{
  "vocab_size": 1339,
  "hidden_act": "gelu",
  "attn_scale": 0.177,
  "init_std_o": 0.0,
  "optimizer": "soap_variant",
  "beta2": 0.98,
  "doc_mask": true
}
Each number is 500 + 40 x the weight over its row's rms, rounded and kept within 0 to 999. Layers, rows and columns count from 0. Numbers have three digits each. The size before them is the row's rms in percent of the matrix's.

# q: layer 10 attention query, 96x96, rms 0.334, rows 0-36, columns 0-95
# k: layer 10 attention key, 96x96, rms 0.32, rows 0-36, columns 0-95
# v: layer 10 attention value, 96x96, rms 0.347, rows 0-31, columns 0-95
# o: layer 10 attention output (transposed), 96x96, rms 0.288, rows 0-31, columns 0-95
q0 112:503503563558481509477496468508499514540495497496435496507459474415494469434412471533617479466529539530534506523478450486462498561508571460463468516494384499543421507469488468537568479500560551543510518493493463578498510494520498485538496523556541521516614515465482523527517470533551506486
k0 103:540473510486552524496494553512569473472452468538461481487443532436455485555496502429544469534469461479488444497529473502569560520509442489444479500480463491450420613436472460504456467507520494505509486540500569566524521511530523543537522578469511513571560473477470502523546467554533408505
q1 129:502519517475476541476442521434518508482395444593495496498552500524487438563424465462556513488474471517485468577501488550470428444485472504536474473471460504437431511505530528512549518564505594428495499524480491424543467511469500529541473543500549510517509403478483529477518458443516483495
k1 109:564458495482497594469494471421554544497455491516458490468449473529521460575521470495548526459555496534480441467477531510528486439504547543457510541539458503543451511520438482511462460495568527530493502471511522508486492506437464558496579467464524463425469588430498490564483496445539531414
q2 114:528485470450461505491507504479447486535563509516507512497582503590484499540506568471533509424487508517401606419527500480529512424409503560534505482484510562469542510499544547431542540515505518501495446455493519465520435472545509538500532440519508435468482533454553507506477527563530468524
k2 110:526476485415460543508501538491511435477490539491506476530519402486502521483548502532505488478512504501529525449423466573505542524522403571465536468469469555482635484486498547476475451532533510491456519434495545404489433510511491476486520465563479485469468488478424513546516502550541486454
q3 128:545437460480478505581498502535481482487526536433523539441437404523529564485503539520443474518516554462470549518537545505559489506440512543499546503391541514488493512517530421504426454567439451521470499467567534506555506520518554494481539518496533548503552476445515512563527512475510453541
k3 111:475565513510554487508433467517456510465503463491563500548558471527416549505488512516476475571480538485498450422444422539488453506470505510494507441566580441471475468555413452515492521513452545551478541559475506492536504497534548442465526524566513464515523514437498479493580509524530553551
q4 111:461425468494516522569564517526469556496575480466556493500480522501495465558521479564489500522487537491524499499455520573443529511568525474559460500546488508477490573430445549446568485557484453455515504516485536510479484501557629538455463495522556468471504481507509495462574459537563504549
k4 114:452403548483599503485533495573442508497487474481500541495585437498432476539437530454552516452499484535550490534512449526540468510492485483527528591478529410491490580474463514528502533465514487469533542478535463502517535487568547531519477521516540394452482487526513450458478497514501558484
q5 096:524483544415537555543533487504449496506514522463427439545488509477473472510531531464508538485466438484561493549502503448457491491525526625433457461466550523438537511567477541465457454504575431521515509518537483487438538452479467497525536405471533519569510497494473508504489556574507481492
k5 093:582464550523500522490589476447503541431488561518476502501445531490542488488482436483543489543519607490516527535445485402458506583552466475509555480470523491488535503471525588483545511454522516521508396462514496487486495507438457502483523580467503486522483515524508470444524542552430515490
q6 137:552514422427511513475599425539531459453501546491526549482524530571548571493538460505514468541532508521508458490487506526495460512403550510405491482494496523426512542520484484537500442531482463528534433430574546446484525511416452499440486487474527527496496473534495498559509459492538515506
k6 130:499502502491431373528591468528427544515550587502526485531502554468549466490528476441545502505489563527568505466509443490493441451529571512505480490549498520485506508574484575456464528543436521547483538466489535474532557506435493423488517477456534474530516500474546507510532472472517472547
q7 111:522459568469508483495565441467559548557540566501533531485506471531529474483503475493524484536526486545584503560513528451522503494441542513515475533530472526480497432445455369533532459497478409420471477535528483437428467557529499474460463484481499539452449471525524477460487538474535448511
k7 113:507558466469469565488494415550516468390569574463480504500519520440536444541465528449552480491473532454496467538468506567577531483439539505532555478516500498492526454491494485417496513473525494482529496496505470468497445468500522506492496544469489545467470506476604556479474395451435487484
q8 106:528492475485513548561466523505555537468500441488455526489551486470505452528468487528437470465525525545508421527516497485500444559551505497492565474572507537506472481564500423447530456521575442505509422416428538479544500556440515542519467513509475535462531570477488479483481558411545449501
k8 099:469497506482564533516485482466507510545462536541459527502531478488519475586467531539487441468440475556465454449529527523473506478484514564554551413553500558452517450545478420534481451508579510500569432504460479473491581496463519510391481549468494489455517474534524530457465552496488476568
q9 113:486434500461465473436509480512550433540490523502538435466413473543523592508577501450530514570502526467486508543518455513505475490503489555517453566515518542565528518513468551533464592537469415551470443513546458485521515530478522474531484465507507507478502553537417503560486482492471409482
k9 109:412395494510414458453513516495482466517483488517524485499469573542526580530434513461546479537561540516511536533538550524591503471470474473559443491523462451570499501488470485547499599520501521545444488545515486507515523477519527518519527487540480568459556543445498480486541451550493476440
q10 094:524551518537502542533491507507490455479463414559440445416577501597502508486498532582510469482451518484578503468465451513542414493502490484493549528475447532467478559465470482563522521504544540447471460541504475509479505572440567527495521485532509560453525479511573490478479515473490418497
k10 101:549526512489467537543486543452509484456433436479470506422507514513505483533478474400428515475538609552517453432468558481494472474515532462547552514500454523490466478560501492448469479530548522487512540509491480486448480499489551492498466535569402591483484472524547509495426502434508485558
q11 101:603478528526493483497532480446520568534562492528521471469459532521512557468529468437499467500495574564446472535428549502507429535485552482487467491482521458438509453421519498524495470429422471509561482515594488511495522516573559465493538473410507459492556482475531457491460483480490528476
k11 102:470512495494503511536581427595482492443479412565544496506483541556476417498543494460522523504516477535486455542520469612417494505484509456539489527474448492475466459499543540517523533539500491552442546493448525539544428557477517492520486524499540529474435560430491526450437512513518507486
q12 106:479523490485482497559511487519501458528594496518479509502452501514551459496369472448532469547404454541559510496458493554462526445509518511475562509550529488501522499490514521595500534477530469462509479520483493501483566524595406537493517531528469485536426498466528528500493477584572454501
k12 106:483508443455481487493502478504496514511533531483507509565515502468537503490478524455510420430476432506533461544491497537551503473561480464429539526548527487500503440427460468459538564470515529458480436509487524496455511539572532510513569469556447412587504467577490430540436555457544464542
q13 112:477569527451471458558610430523508419562596536519501540493524488522543455485546469537462556485528547482511530541478480530485490501516481529477520546487482414497512467481432517524448539524484530518421469457452438433456469539471477470482505461534506461475518503461482524580471560466446507530
k13 112:497500467530418450566593485450488469555471525519485543513559498555545523543524538453476517482548554419490572503502489479493503484497436455446558541515563544438483476487419489512504527494439417482515526454484513454546502544518415565538461514523480491493551507404492462493470499501478487483
q14 101:578489399482521543533461430478550499470522519537532474502509439496494500476532444524510518435467470485533489498531447498494437507471483512528445508520570418515555522437420548483437554483546531476517517515446451566467473424589496463471492526518536498388523533519527501498481457510509487529
k14 101:483468420515479456565407464451501514485483511562440489552504477514484477495428459481492525539457536516498541619503457458460470524465516451539479558542455483496534480513480513458433471459466495476550550457512521547483443498559511512473471550550567521504519563509522462541438544559554455460
q15 125:547496528515439474606425418531529509454586542497532461494490519532490534536439488525471488507550489568486473577532621514453487503538505523549458472474499546412534557492418500493431455500503459541493474458495466470467505486444483494469522493456519467525487507588530498532505509524496498508
k15 119:507492503489507543564505536547492516477555467483497543551438543535513432533571480444520516493511514541453558554460470483501502501489431523488387472607584541497541436542514508492533490504511447503456528491537583489559531518495530494495482536483570458504507495538545476459422504579482485446
q16 104:475467492491463523469468417517491548502502504506474534518526517596566474486477503482472483501545480484523479483447517484541412543542518556563535479507497559484575503513492601437470526424499453510476515527614582516586529572488438512499475500512476556439472492504538494520485503470548544478
k16 114:380502434553461448536472539561498472572451579536507525527484500526504448519517525496452595527562437556418498490521520488505504451487485487453523494502523504492529546482508569468533526470583501447424492498458548503540510585478507499460544490503484468445434508521539532483498554500472479476
q17 117:463598541516498540518552561477545524534476502527452555521405532513528520474466543493482471517495458509530521516458438445491482452452569471501459452598496456395492526522484481432526544473498522495510483528566516494477512483446465490418530499475569515522435530509444472512532525496582552499
k17 114:508548486487436506502505465488473500480486515419450462578563480474512514482461501484472439472500500559440502563515531415531471530543587519475525549500496486431505545494480581544530557442531533530465543506505501511527476525425494529414480545478505534509458495458458565577457426557474498548
q18 109:446474485509531550533447521539544477481587463519504529452479483612543489495485497510547517529510482501489398511473495483567510476492579517468476480425509524552561486513575500467470503448446500516444533464424439511433510470502567541522531543490550469468473454444453445496487476447555529483
k18 104:550451454480535457505478512558490479579462436473495521541553550501489473533459525580449478487425537411460500491496429520563468487535459534509524497542479549552548444513506527493491492469488556542479534528483477521503493546487483498480496494517487414488450591520613585502500499531574508518
q19 125:487542504531423457499533502497494466514520497574479600520532481486574531497442554478506428501505435495484445483475504420475530521511518512508511513533488519517394529435474533520514505499544563497545419545571477443466531521575538479457608480448508468529476466501522473444512443503489499464
k19 109:469512487426555458541600479544488460477493500444509643500556485525516525504537486499516522522488468505490467527510501499515506394520485531502498502517527499525511465524523568481524471501464507488466491528564475500439442451425455494515545532453485536547533501513430506461455396477597452520
q20 116:495481438544550520473521549545453490485537460510521534485579455473514542430521528537519481530534472472499445498545495567523500585463493460533468473446436502454462468506498521502482582496507529453544503499474479421488498488499512554577470425558510577515471525412421510469489525568559478448
k20 114:547444454488532442521484575525580464565494508541584497495493514406544489511496503492499537548513569541554536532442503509530472503451509581486521483496395498468468510453482487499522594452454470538486515509464527521414473455527466534517515457436525541456524473483485518490502523498541563569
q21 102:469511531484443507450501555481515514464545562521499473494483486526500460523517415496449485527513442455542555555487500500531442501485442558466470485486554473495618510492525532592466542510426530503535421515532494632531502553500529493469459455476507512574542499541499479488490471445475490562
k21 108:483507452491414440367484521571462517505509521579448491581546489493525477450509478476500518536517487472501481464563505504432512441473476471534452472539501476488416482460490555540460517432516496579468537464484530538513523462516500534524462510557497454491475469494419445481517489487436435460
q22 106:469537480544499532560465506506531484475480503538503484441464508455439484433490493506567537513591482537548496441480429435472424515583472498471566565507469509456478397450516479544508496463504425462545439539530476523531496490536541497480501496517542450521530486509506535475470482600529575530
k22 102:466527527463498484531510548474544541528497496453511508515509485431486451462451437449540469599552416516487473497476538563509499527505403452499509539441474532441459409441521505456459504480497560525483493485506437539531521493508553572521474530525505491425575484501516495464416443478545534487
q23 123:544548522493549574525502470443462554462460520476417481520560506455539470406530464521477497519493436537481585497530514498491513589534528547564487463519575477519497512440510426503535518544500481552526490489518525479536487504515550475443524444543487470549455479507477540542499396433535466532
k23 116:458456467553520593534479454465493493539462460515430516560545461443505518518477500502513420589446570585523549460549440538515466452560517467492497507455536485539436519498561504410480543549490485497529507483490455545497437517511500489469479522537510483505456516506438456463524452512424474463
q24 116:491466478490507547507513520635500562496474426513484524511532499531473536488487519543488551479484484524565475534488487470477529420494497520507498532403503422539481479506488482468525486469534562452465569567449483422533529537501485480533505504461486471585547502543501470456530563585504552412
k24 108:473476567500527503440479449541572578556427464434513484552465534480555463506521544509474513515442493436478519530456513461448511530533493459526514563538456535453485516500440499477508530541561527494517505530579579449407467471557468559513510501446424476487504555493515454507520515536457556493
q25 115:554486530545535490554588501555479490494444547533496500555525529447544464509577491450445482488512431495562515432526533480501462531442531494490512447520520551464495508563505379533522473514517456532503473473520406508497513541478594452485486533425548503513513521489505495514535496422551441509
k25 118:456491547539426503496529437480452516555477524528450526470557520508464461561534537501460523512433487536518507581474503536491525500525487501480548471548515441512456449517573472479533416486554479561440484536533482519504559489536510494527390540551576513527480586448404520466491480521483486506
q26 115:510527477550432469449471510477502567510518440554528468489497458472466462437512483524529460482539465459427503495464431556539503517586503478510487538539475425465513481563518492487492543527566503474532544480502490452513519555584437527527543461454540472563553509464536556420567461426488532524
k26 113:519539458431487414545457468525511508497491518545515481433451467475514512590523517475536475553529475537518501435523492505536488516461453473587463515493482465485476486531515497597518522512511511463457366503502433562535473530521432511577500496454449442533545466512414490514478456511472532501
q27 118:430535554506488546535543471524482571505426427483544491523505505485526491582512522501527484518518449450483523481491500516435461474506457554464378493539502523492555454430534505454569480458473580495478560564477499510517554528539447563501538535545481556498524495560501518445492549431496467509
k27 110:501473627549461498463486559492490487508528548479481541413543497462548496569508485474483533488457533523449442489553511527494521471408525529460486546565542465474478511528510542479550489449511456505463546474522456493491414537482400524442514457540471563542494498575482504534554479513524549483
q28 109:525494490500463525485446505575501461513536451488520520504470502535517439518594568449439529492567508471555515515561540528521500430459565469471526494437535487498523582442442484494500427534503521499602471461460520527497480563493516413454498521514458573517429473499543544504469445497469480514
k28 104:475494543481476467505462511531440536469505459517508498551531543492487493475547485524462534524605504466625456520497465540502503437521525507506458524528549580485443493493518473458543492537487472534502420525517499480488487564563541550461534561473461504478357410460491502530511512506456512468
q29 100:472486529473530528433543479562511471571530360502481507447509539571514529531475504538482525406537539558480476478493501495389498450476476489542500572426513520510524529519495460444439485495553465489487527519551503486483479501438479548454543497501453535496492496473454499463556516587496448514
k29 102:463530517506551512485542570525503533436542476419490470426529471403568549581541501494500430518502537460460498520526517476430467489518436520494531508533496512518507484491494537541526446546427576494528528538436552466427523456412517526477528496474456539510477509447553429500509538503496536529
q30 111:577455492567487547516542554498490472552521474487463572526440451590514564530598525529485484559469468457508509469561510481557466451515551490544528556502428471522519473508492518565487510528443478572520524459458496488434396534515482478467431479523505500510509470532464506528555508501538448518
k30 106:512521482524468473500480529530495499549602466497483463508472491479450436514460487514561473512494524413488491525445498471577433505547538571559449539449532515507440430494573501518458572505491421491547495467466470492498521476481485472461478562492445553513438537413496462530563431463517482536
q31 111:441525475578463529571506484482502509517491438500477520453491457578473551516555543470557522512547536523541479556494529520545500533452489553596510552480512547545568585496467447441437495472518506492455510491477537518501447482528444469542493506538480411444503476506507458414497533528464446555
k31 119:512515488485511514530418468495460484520509478516476469569453509471483472458543560527492510448547503494476540516470527512561509498520393497489480434503529448440433512451554521515468431458554522482527562559440474497416513542562476536495518573431507556535489561548458438456502512507553565479
v0 116:490502467500448500528490440506408503487535499513493439522454545571530501467438491447482553532459553525512540453481496573471510548565470499493461552469450456492503507491483504546509487482549515538536550558540555558420507500479557491436534476544441562425522496537468531530580449490409496470
o0 104:579556430444496494535396520469520515514483503424451466483547583465467447451521503466537445496517483538538512455517477515562531531580528538482489551513488466461494494563464489548504463532530528452480451521581526456506517440452440506467512508512516474476500466498510604498438465492560535529
v1 114:452527441455497529501515589480513524475488525497504568470523561515477446540503447560454497449516496532452615543473531495507501467436492518442489516493526463466417446497478503516583593584422503529484526500478512495477447520497449495479516502503549563457492551488471469490565553488440519461
o1 104:526536479488451489438494485529561500471521466506531591495460460554512491486545483538507477515476463548507452542566460455527493413481445423565551430567514526459501484527502550462521477464458529506479461512517528450480521525521486398479518445409439521513477574499556508519520513544444569504
v2 097:490510467432522530463541546551484472602449534482529488462553533509506567496519420487596513498467543493494540504468466429545496541453523488401540514503498503443432534398533530498531516499475492512515549461492497454488524491539505525512530509472460516430616473510489446535491490492486493427
o2 084:564512528550501456515508486516513481427559499504481489510430578561547484460509466544532486531470488515552549514432423498461404489549507498514494501524502541467440507500474542556491574484421568501498512496445495439493513509550546409572531519489478467472512509480575560487479495581518534542
v3 092:462479437515505508471551550428481478535526444491486556488507462469546577582467508428472495537522522495543532506493539542537530572461475499500535570535524441546515535544471446509490459492461467465513503456585520523534453530530498488542584474498503465408488398450504515537492423516455491519
o3 086:551478443460592569574533541479509533477541554480541451453485468436502529504531423512466465520461511501498499493500390568453520488518511548520561450476501418553489482493530463466470516533478521455513504481531521562531557484505560479422547547558497480557450525484466521566544493527523484497
v4 103:509460465529437432543516438506449483522490501424513515413515453536555547488504451487537468467482557509480502511528444553478536552532498475439499584463488515504454605466475541516453542541543482529528551494475494520553477503504443482514442569577475491438450519502534421511484473566485532515
o4 092:583518549533475480482562497569535520464532516470572432419519522476499532460551492404509464520486583486459538486480486518487550544560463532467519513503457471509540495498478527526566546568523568481481567433452507490388550528518487535508553465500540485450497477542503546515466467532495519469
v5 098:505439452535574490451474545546503498473514556472526546455514475473537456473547469452474585545493448465517538546489462519523466482492539457498481512562540458466528585529478582437506551526613495468488486444482430576529541484525482484535439473520442521462514485462498512460468532460511458450
o5 090:488453530517544495427522498512507525507519501551501456533509490518583480481521476480412500515444560453594441476434427495545525522481577495533448523548475520497534543532485546517490512554529569425507544582477577529486513489491482455542473431545521564503468451557505480516513446501542497553
v6 108:528516546533504513548455608459528544495524497489502505500445423501469504476531531516492474505536552595412464498454499523495527488459508408466397555514518554552545507434477429507526497486510543548528487476494502468487410550467481567504503423541503446500516524531552510514515547495488445504
o6 110:417498486446449492487402448429421450426580490483555511560507433529433534443469555487571496506482531499462497479455483505495531527450457495488507490502474498522548526429482538486515481546458443478488510475507500489548518478424468472495503561513556471514434511527578495497535463522438467532
v7 108:553502487455526537543569432459572455515523446496531519485493457425489495541497461529491530495561441521517523529453546520538558441487551428509493541523479520483506424430505462518581527482477423550495447504575514477481540504498470484448487595453498474540537488497546548549523553450489475456
o7 106:449490539487501512429582484506518479503584513480472521557513516543512537534438510522507443494489450433527518500482552556489552452489498432532577484476509502478438432413488444509525560519448457512435486524479454388577468518513481503466471523534508529520474581475558533548527486485506519469
v8 116:518463513529528446510420498556515454455505475548463567528554510405533498517463602536547541521455455460522470470467581503510456546544539536521440518524546558457515503521497561521530497602552486495487461472507454511540514496465500486504573452542449565544548497443480467476509481505515473455
o8 091:453456501465536473504481528477468488485505513522527534559519520458484547485477445501555483472538496499472447568501515489555471534406495421448448509494460539571424534560479479560520422553501483562509527463501495468422439531551531497502473435508516492498550527524451561519603468526542446451
v9 105:494587558529562509428446468486559510448498503471464491476501531489528468464485495457501406470512486490518446483473537471431478538475502529492486462509504411480461532520510476542486456491520450479459537492492481509589491537450492526550502559464486606517484542531462431542549428488544498606
o9 093:364432481549462457533521495521479525550405474559482493469465494495447508463528516546521502453442495509492558513510448538581472507505546429517484500517483500451497500473478521488529469426532510505448484389535522581486575538552439571474505505516503473508522493500457498470493535507487450456
v10 096:533534489499513541491588508519491587371523476495534560428456536506528507518448447493505532532572554485416510524513458492467520492558441460506488427489476479502446573473477487534503486454519492557470414516514481482464500500609512488557506495513457525513467498495453443498482513568473522502
o10 093:502484490494475583480543388609482487508486526437455531465500558491465582472560468505499513504526460525488459448472423512442423483547529567515429476536487487547515533465516523525534494499531455494490522471444456457531511535548471433457477505511474557510515505499487476427524433470499457565
v11 106:490439531424509437563445578539479470447550494532530502458485549502475511525512531480472490590544479474506497467480572505474493562465484486543513553502564493513507530494521490426533532515515440467513424496602475523567505483527457531560445576526564432469481511511470467524550478516465438497
o11 088:579476522484517582568508478464524497519541497492529466510547469485527534513496463616572416506489571465507465499478498524525547495512520472626452521488408520504543451458469513474537520497509488527544503492479516497469495448500545502488506465503515513510541461526530514479471567577592481591
v12 108:472612476513511487435490474485491448490455521519517506530460544468456473577573492566509427545449571604427493521544474559522489521506496521509441525445501512493444508499459456472545539485492487454533531410526481437494501491430524501489500424520495559536471500504531446547494496552515546498
o12 096:427516506490447448464490523556456529493500438527496431404530464473493468446529458519521523471546495554476530512509477535496481550500428428511561497544498479493542514423492473442470540487476457509537542476562548540468451576498479416491460528532412528469477506542494547520407505530516554498
v13 099:515529512443497503513524434408542521520516523474513506518485453538497426581518479523474493394455503518434471518447498472490506562524524500450610511492480529459542494497571465472532503538434505529570517538503495484522560450496495558479540485577484532490478557510507466587594453481516516495
o13 090:495500490551461556500469530465523504553545500593485546531488445539470398504494543509629518565518511469483491580542504533542478475541479459526504489558500541532487412441471505549528522504495469521441499525526492536535434519519533459510565539584496509452517505457462488455469484517449486436
v14 099:510574463482431506446564464477521476521494469529598543489484523490574513565501436461478514538506535506445545518411527496541545591451504420552480558516502562559489472440585492465520495473491475460529538485521514497497499480487469524498520549520568493429474471488437500503560530473461543498
o14 099:550545513530494468512552490500490490494556472483501498475472497431529481453492462481521510504519474483486503538461428530480565551425457435537494462503562528579507529380495494461501522491464530440459401529523415447478528500471501416507502480554547533538541495455526514545450488580567506526
v15 102:495508504430486535515508490512486529543546460504434531487517471444554504508493423526431566500552506429468518448493497541500458516426476484442557487530523508506473524508418500509507507510528505570483500516445525448553468436489522534394529582555527514499477527476472623477512487573466553497
o15 100:475514505486465494501504443515530547528582446503493524454482476459529569508508492444524509469486459517391516480544450591500416539505465502544482491480520507520483461536577386478545531476494458442429444556476467474470436474466539509470481458544501464483514450416511484521561496517474505550
v16 107:499482493525564521503493493510495501479425471509525480526436487488559525413568541434591466469487434509457442464478447494586442502459519555515479459511531497515509487582479522443527479462468520534405551452415475500442548531552536513537563482431472490508447476527476495504479475524519532509
o16 101:505504487501534519584491471498455488466485487539432488492491553548499507480491482493439477476483485526476442536503530524447512564495481419506482477508489505492566596577525548476479490443521485509399529494538500613473537524455422492531550446563457524516519523530482419443551533491427464540
v17 110:503395404561535542489502572441509504496466489554511524446470522482558489516566495513543566548488538514481466527464485463499530545479487518443510476509464458482540553516583627484480484464558497451444505440447534484518490489486494466525467561566504441464564480540500508459503517505498485458
o17 095:480520471446525489481461491467543513532484508536407485526460497455495534511546490461565575507456565452495474531506460461445407494482532489460510479446460506552537521492499560478494555524487577467465563518529516422529531413518473468525570476515515453516507502580484492506538472530556573591
v18 105:523508534514527521503468529486458512511505468475506585514547561479490490520456545540461527452610464477527435479457473541445531558443521501495506550451393484451464543524502505529512473455521543503488446474545441452474444463490512490492511599529413519484473578485514542483440473555527464542
o18 088:483538522554498469513568462524367560497497530479477478462498480541467495636505422495557582477449523542490501496461510430480529520518531529500536505524479532532471443506499511467554484527500501530459528488528479418565535468440528518418495502487528486447517416499502514478539509570508494515
v19 118:476488553514480484495486477440495566440501529474466457538506510469530475440469548497464472563490464511565499552496418429455522493496500523472521487533542612571542530528471402562527497524466575498485489494479529464453498525524485463497469455557487502579521560520487450541482541581515575490
o19 106:478487485496443568471483603502418481461474517534502495533467442522426527525497533448496561552556438516516548448500535454498484508471461522583462475499519448499512556472475508495531486449583547472531524534433461546533438492530460517454491483494493530470498584552519544502573495540494425543
v20 111:525488460497430469450422463505501510510524539501531549490540515520520556534472475534587468512512558470467569557515407534448432460556517480524500562530452507496520478480536439456529495482516483526551507467438558428458445531481500617486529501526504518486483525513497408516518437502504564523
o20 092:510481516502425473448452464564524448528540466502558453487519435484473570479519497491527462417576473563447552575465493477429497497519481492521421480465498524448496480449514456570480459535556530523444564535546544535522494515536510465549502507496535432563493495437531557517465494496566526494
v21 114:532585483548449535505488488549504496449469487481520400513552452471499502522529478516499452513470543493445486514470472551472518520507566488471428488515525448540587440507503442524471501453507494543529523491428546521472545418530532535503576447452439455461550526515528506520463467600511505575
o21 104:454527553474498459547498431450568453547504580548472464514516528498472505447511469542479533485495420602459486510504490498538497566496522380474488473505540385498484470427526498542523504510541516480495508515459510616517506501530481566501479550525498520475464492530518479521428453530488476474
v22 120:521576449495481557482584502465470516495501514465540510493537502519568497502590423516611530526466465459452534475505501476537497505500500542466508432590449512411434515483476455554526510477430471462467492461528460512521496472500504571463454546538451500474428513485504488560489502557528445505
o22 103:486507534479475511492629474475444461551560528537473522458483501618468579495554511522506521549474482459510572508491444528483525509503468508523472597536466419521479469486535526510502528464500541504475452512549469495472487521587484516535538509512414507502484441467531522489485525454461581566
v23 127:438488503560526473523476502513536457472463478435493506508485574568467485498505464460498474538491470542460493495458428508489512545463518547503457530431566530566470484495527497500458566503474542543560589530505574507537523507541573515427485377535502412508467462541463469466517460528505458527
o23 109:580503488465441487494423476444510510475479459478490507432439494564532482474443480450468488488585479518541435537505452477575462555470480441557567455533454468479473543490547526462481446499530534462495510466428473528441492516438481513511509540498552480452492450514408511480459503469585479525
v24 107:477462485455529484497499503500514536535519515521459407437509521455504497547538500515492558496508453433521484526538499585523555561489535528441509578515497524503543542524430500438403556501540460455407488525574530527447469541506496482497540602532477527472503472557541504469482432468465483461
o24 101:480521451511478444545542447501521513493537528543542439506561493482497456549439515510473497541435546518554499434496479529488466555562497501512511447427528472552516430584476427568438485527544463482435524467492552429513512460604504498463529556524524511515510511573538466457522481550504483477
v25 109:499436447430505544424490511511487381492438529476465509498506531519592450517546504518544538490486478520516509437522533500564535504443508569445500486425495528541486575494521553511551526560515528477463522508478472533509482432574556481523460411494559494516507436471514479430496519534496490523
o25 102:522448464507444431386488440417491506481486475490509453492459516536509481507507433413544523525527532508519465575504474497473470434383498506478503498447512492526526510614459508503482495464471504483508468473421499515482514508421490437498457489505466496478516542459462538472460446555431484514
v26 112:451461471506476514493518429502472446530544514583518498486542572530516567538519433450508548459501539523475522432481506489585531537490525513492511507508482459544536526525477442502535465490477432496513467405571515543485470487574489468444572555480471470462497472490569386533445462468493504505
o26 096:560479499497542438557560498490539488480552551438496477451550490495489484522526468549509469486459456603497518500489484496521462494539440549437534505519464538477491514438466460574398558522525497467465463419499493506481511456554506544546493504558482572521484546489493545486516534485507494635
v27 101:428501515441470495521495550515538541455443510539495488480486481486578498515506564492433448538593481528548504488424451481508494543494517500525538469553469488490496582533464420456526418533443526493475596545529507507485568482460519478553477402504460490515557493478519477453579518521525517496
o27 098:534447452520459457484455501540458585520464490571477501501527522504448467436539499518489477509551527523502531470504424452526544468504512480578498584422464471470440557501430459497531488491506509504526498531496493570528494493439563412482500414485560545528492494495524391476493470524462494555
v28 104:530460446565483474567516404515607490487481493456470487505490520498521503517454487546503528517497559470466513485474552484492549498518459488563511553502507467525495506488521503496527477454522520530543583545435545503425433405505541509477501446520423504538534503558393514480467510525469591463
o28 094:541509455525565479471442454466500514515474520512504472546539517455372500482536417490554512481500453438513503538512518488540412581474479495543516454512524546511446498548554459509455512516534507520474539514443415476547548542483436443474486432513524463484511535462581506530459445498516479444
v29 092:535442557530514546465528553482460457491548462577514518461484476572572500497517529581516557489553523475435514479414554525487441468478513459469506574489496505489520426523444415469493499476501466394546475489476527491494564482545469499479543467478480443493555434540465515489449489495536537494
o29 089:539440502437495458525543498497513524548539447465558480510508561426440588509452506546491539517447496500515500494478484492488484514505508437518449453467507494493431458469452588440518510547458436520483467427473573448541474426469547444538439510512479443532505487498455511526490417483454537549
v30 098:517481503500499477411393529546447476510489489440501515514560532493514475506483518456491576387433473527438559511513542520545523532478547515484482483418463534493508519530485521455445519536487498560484543541468564530528548464500523480546506527471482558486533515555463577597494479431538502516
o30 090:516442480490482424439510445538576540442505501523479514616446414439534539522440465480536511502490490503508485475488479512509539548465495473471494431541537483430555440553467482474453549497526486547481461527493549472469523505478401453502470578502541539504522483536462520552460526510513471429
v31 102:528564509531452495479529532467562494538554472500502415561511495529478507538539464465509434435483507494455430517440459468461450493520494477518484509545541492526515541421497453466488614477469500508453543533563533442496470522473554466583513525447521449537476597534548525494543477460522455523
o31 093:462484496443530540561491464489488463556490509509514563499554552605497519471482467464470541500511530532437523547454530454475490515530515523533491478521486535483536513380399494426482493454538451399497491552514524489463535597514462558549516496474492479428494504500477442509479502529475542447
q32 083:555567466534486486522494518541482491540496533523496526513492487493511543500549554572466468564482476482473466485537481513538531578378537461495524472454496447487494552502515482539478536419526458509581541500478519488450482524494574446530389495523553487478521477500447419536464480438574524549
k32 088:494528408550510503533508504528531513518406544518525476465547532403491481496469539555528548528512506471482492510530472453543495503479488490497552491494451442524494578456535462576503467482543498464572549452431445533449563498447441514449482563478503521495485518451486468510519425395542519536
q33 100:490415401469538512464456483493476542489446541513497452513541480434467504526479532495463521551438501490530472435545538517556522547479456527575527475477514573530487523555451534434464421530506482472474481419544531577573514481489457547486488467473534527491493482537430515448527460484554449520
k33 104:481456452477541515529421564493424468455493504538495559543464508460521406490513490477453474498487492485441485460499568536548538500506451521497494518509522473508460478556476518501484567550532543501484529456493542522511505471483424553507568406501575523456514523496517491518566472609550403519
q34 089:444567521487566522513498418469529557514447495465577519463544437496488561528484528513556600481467490526476455526490461475456494446443497397453480447569504493517508533548499574521506512551502572514513532546504463534495496433472536491491509497471563451470517479567553443509551502523512489457
k34 099:408475441506552499536502409394498524479464503537523508483469466458456544547428511493539510475469501442505465536485501612423537525489458455481454452500531502547543488535463492483489474524483523459470496552530532509441508484519545493476535496443496531550550505581533464531514492578470495417
q35 097:517519532527501540580464462529479522520514480442425501484499505534553456529607454535467539420453495605482481523529426473440565434555502517488535539492521497501530474499534503525522508514564579527458467487432554474512477541474527438525477510497450486525416455501514483511502509559456562499
k35 097:499486503534549487516534392567503527501530424475451461465465585487481493473530492501466520479546453512525550558481489460420493399482520528449462502513581473501600474473486538480539553506554448553520506519490482504517520603503526497462550532520491536486438472518534489515507499564432542513
q36 102:504530507545478442475530435527541492458485525466459495509500545479563490524429489470507506505529523509510512558471529492515465458468486563461523443559548583414533532533441416495537442453557523487516444459531528477538549538388413507515582515485553494517490506480542538506503473469523498429
k36 091:535473478518502431496536510589550519510497528519484488454497549588544501538492528400483523430533541521542511531413518498523520426528518437494531467559507578488477571470473548515455520505442585501472483435465485510564549505454427424501513468488553487486510479538503554475529510500517459505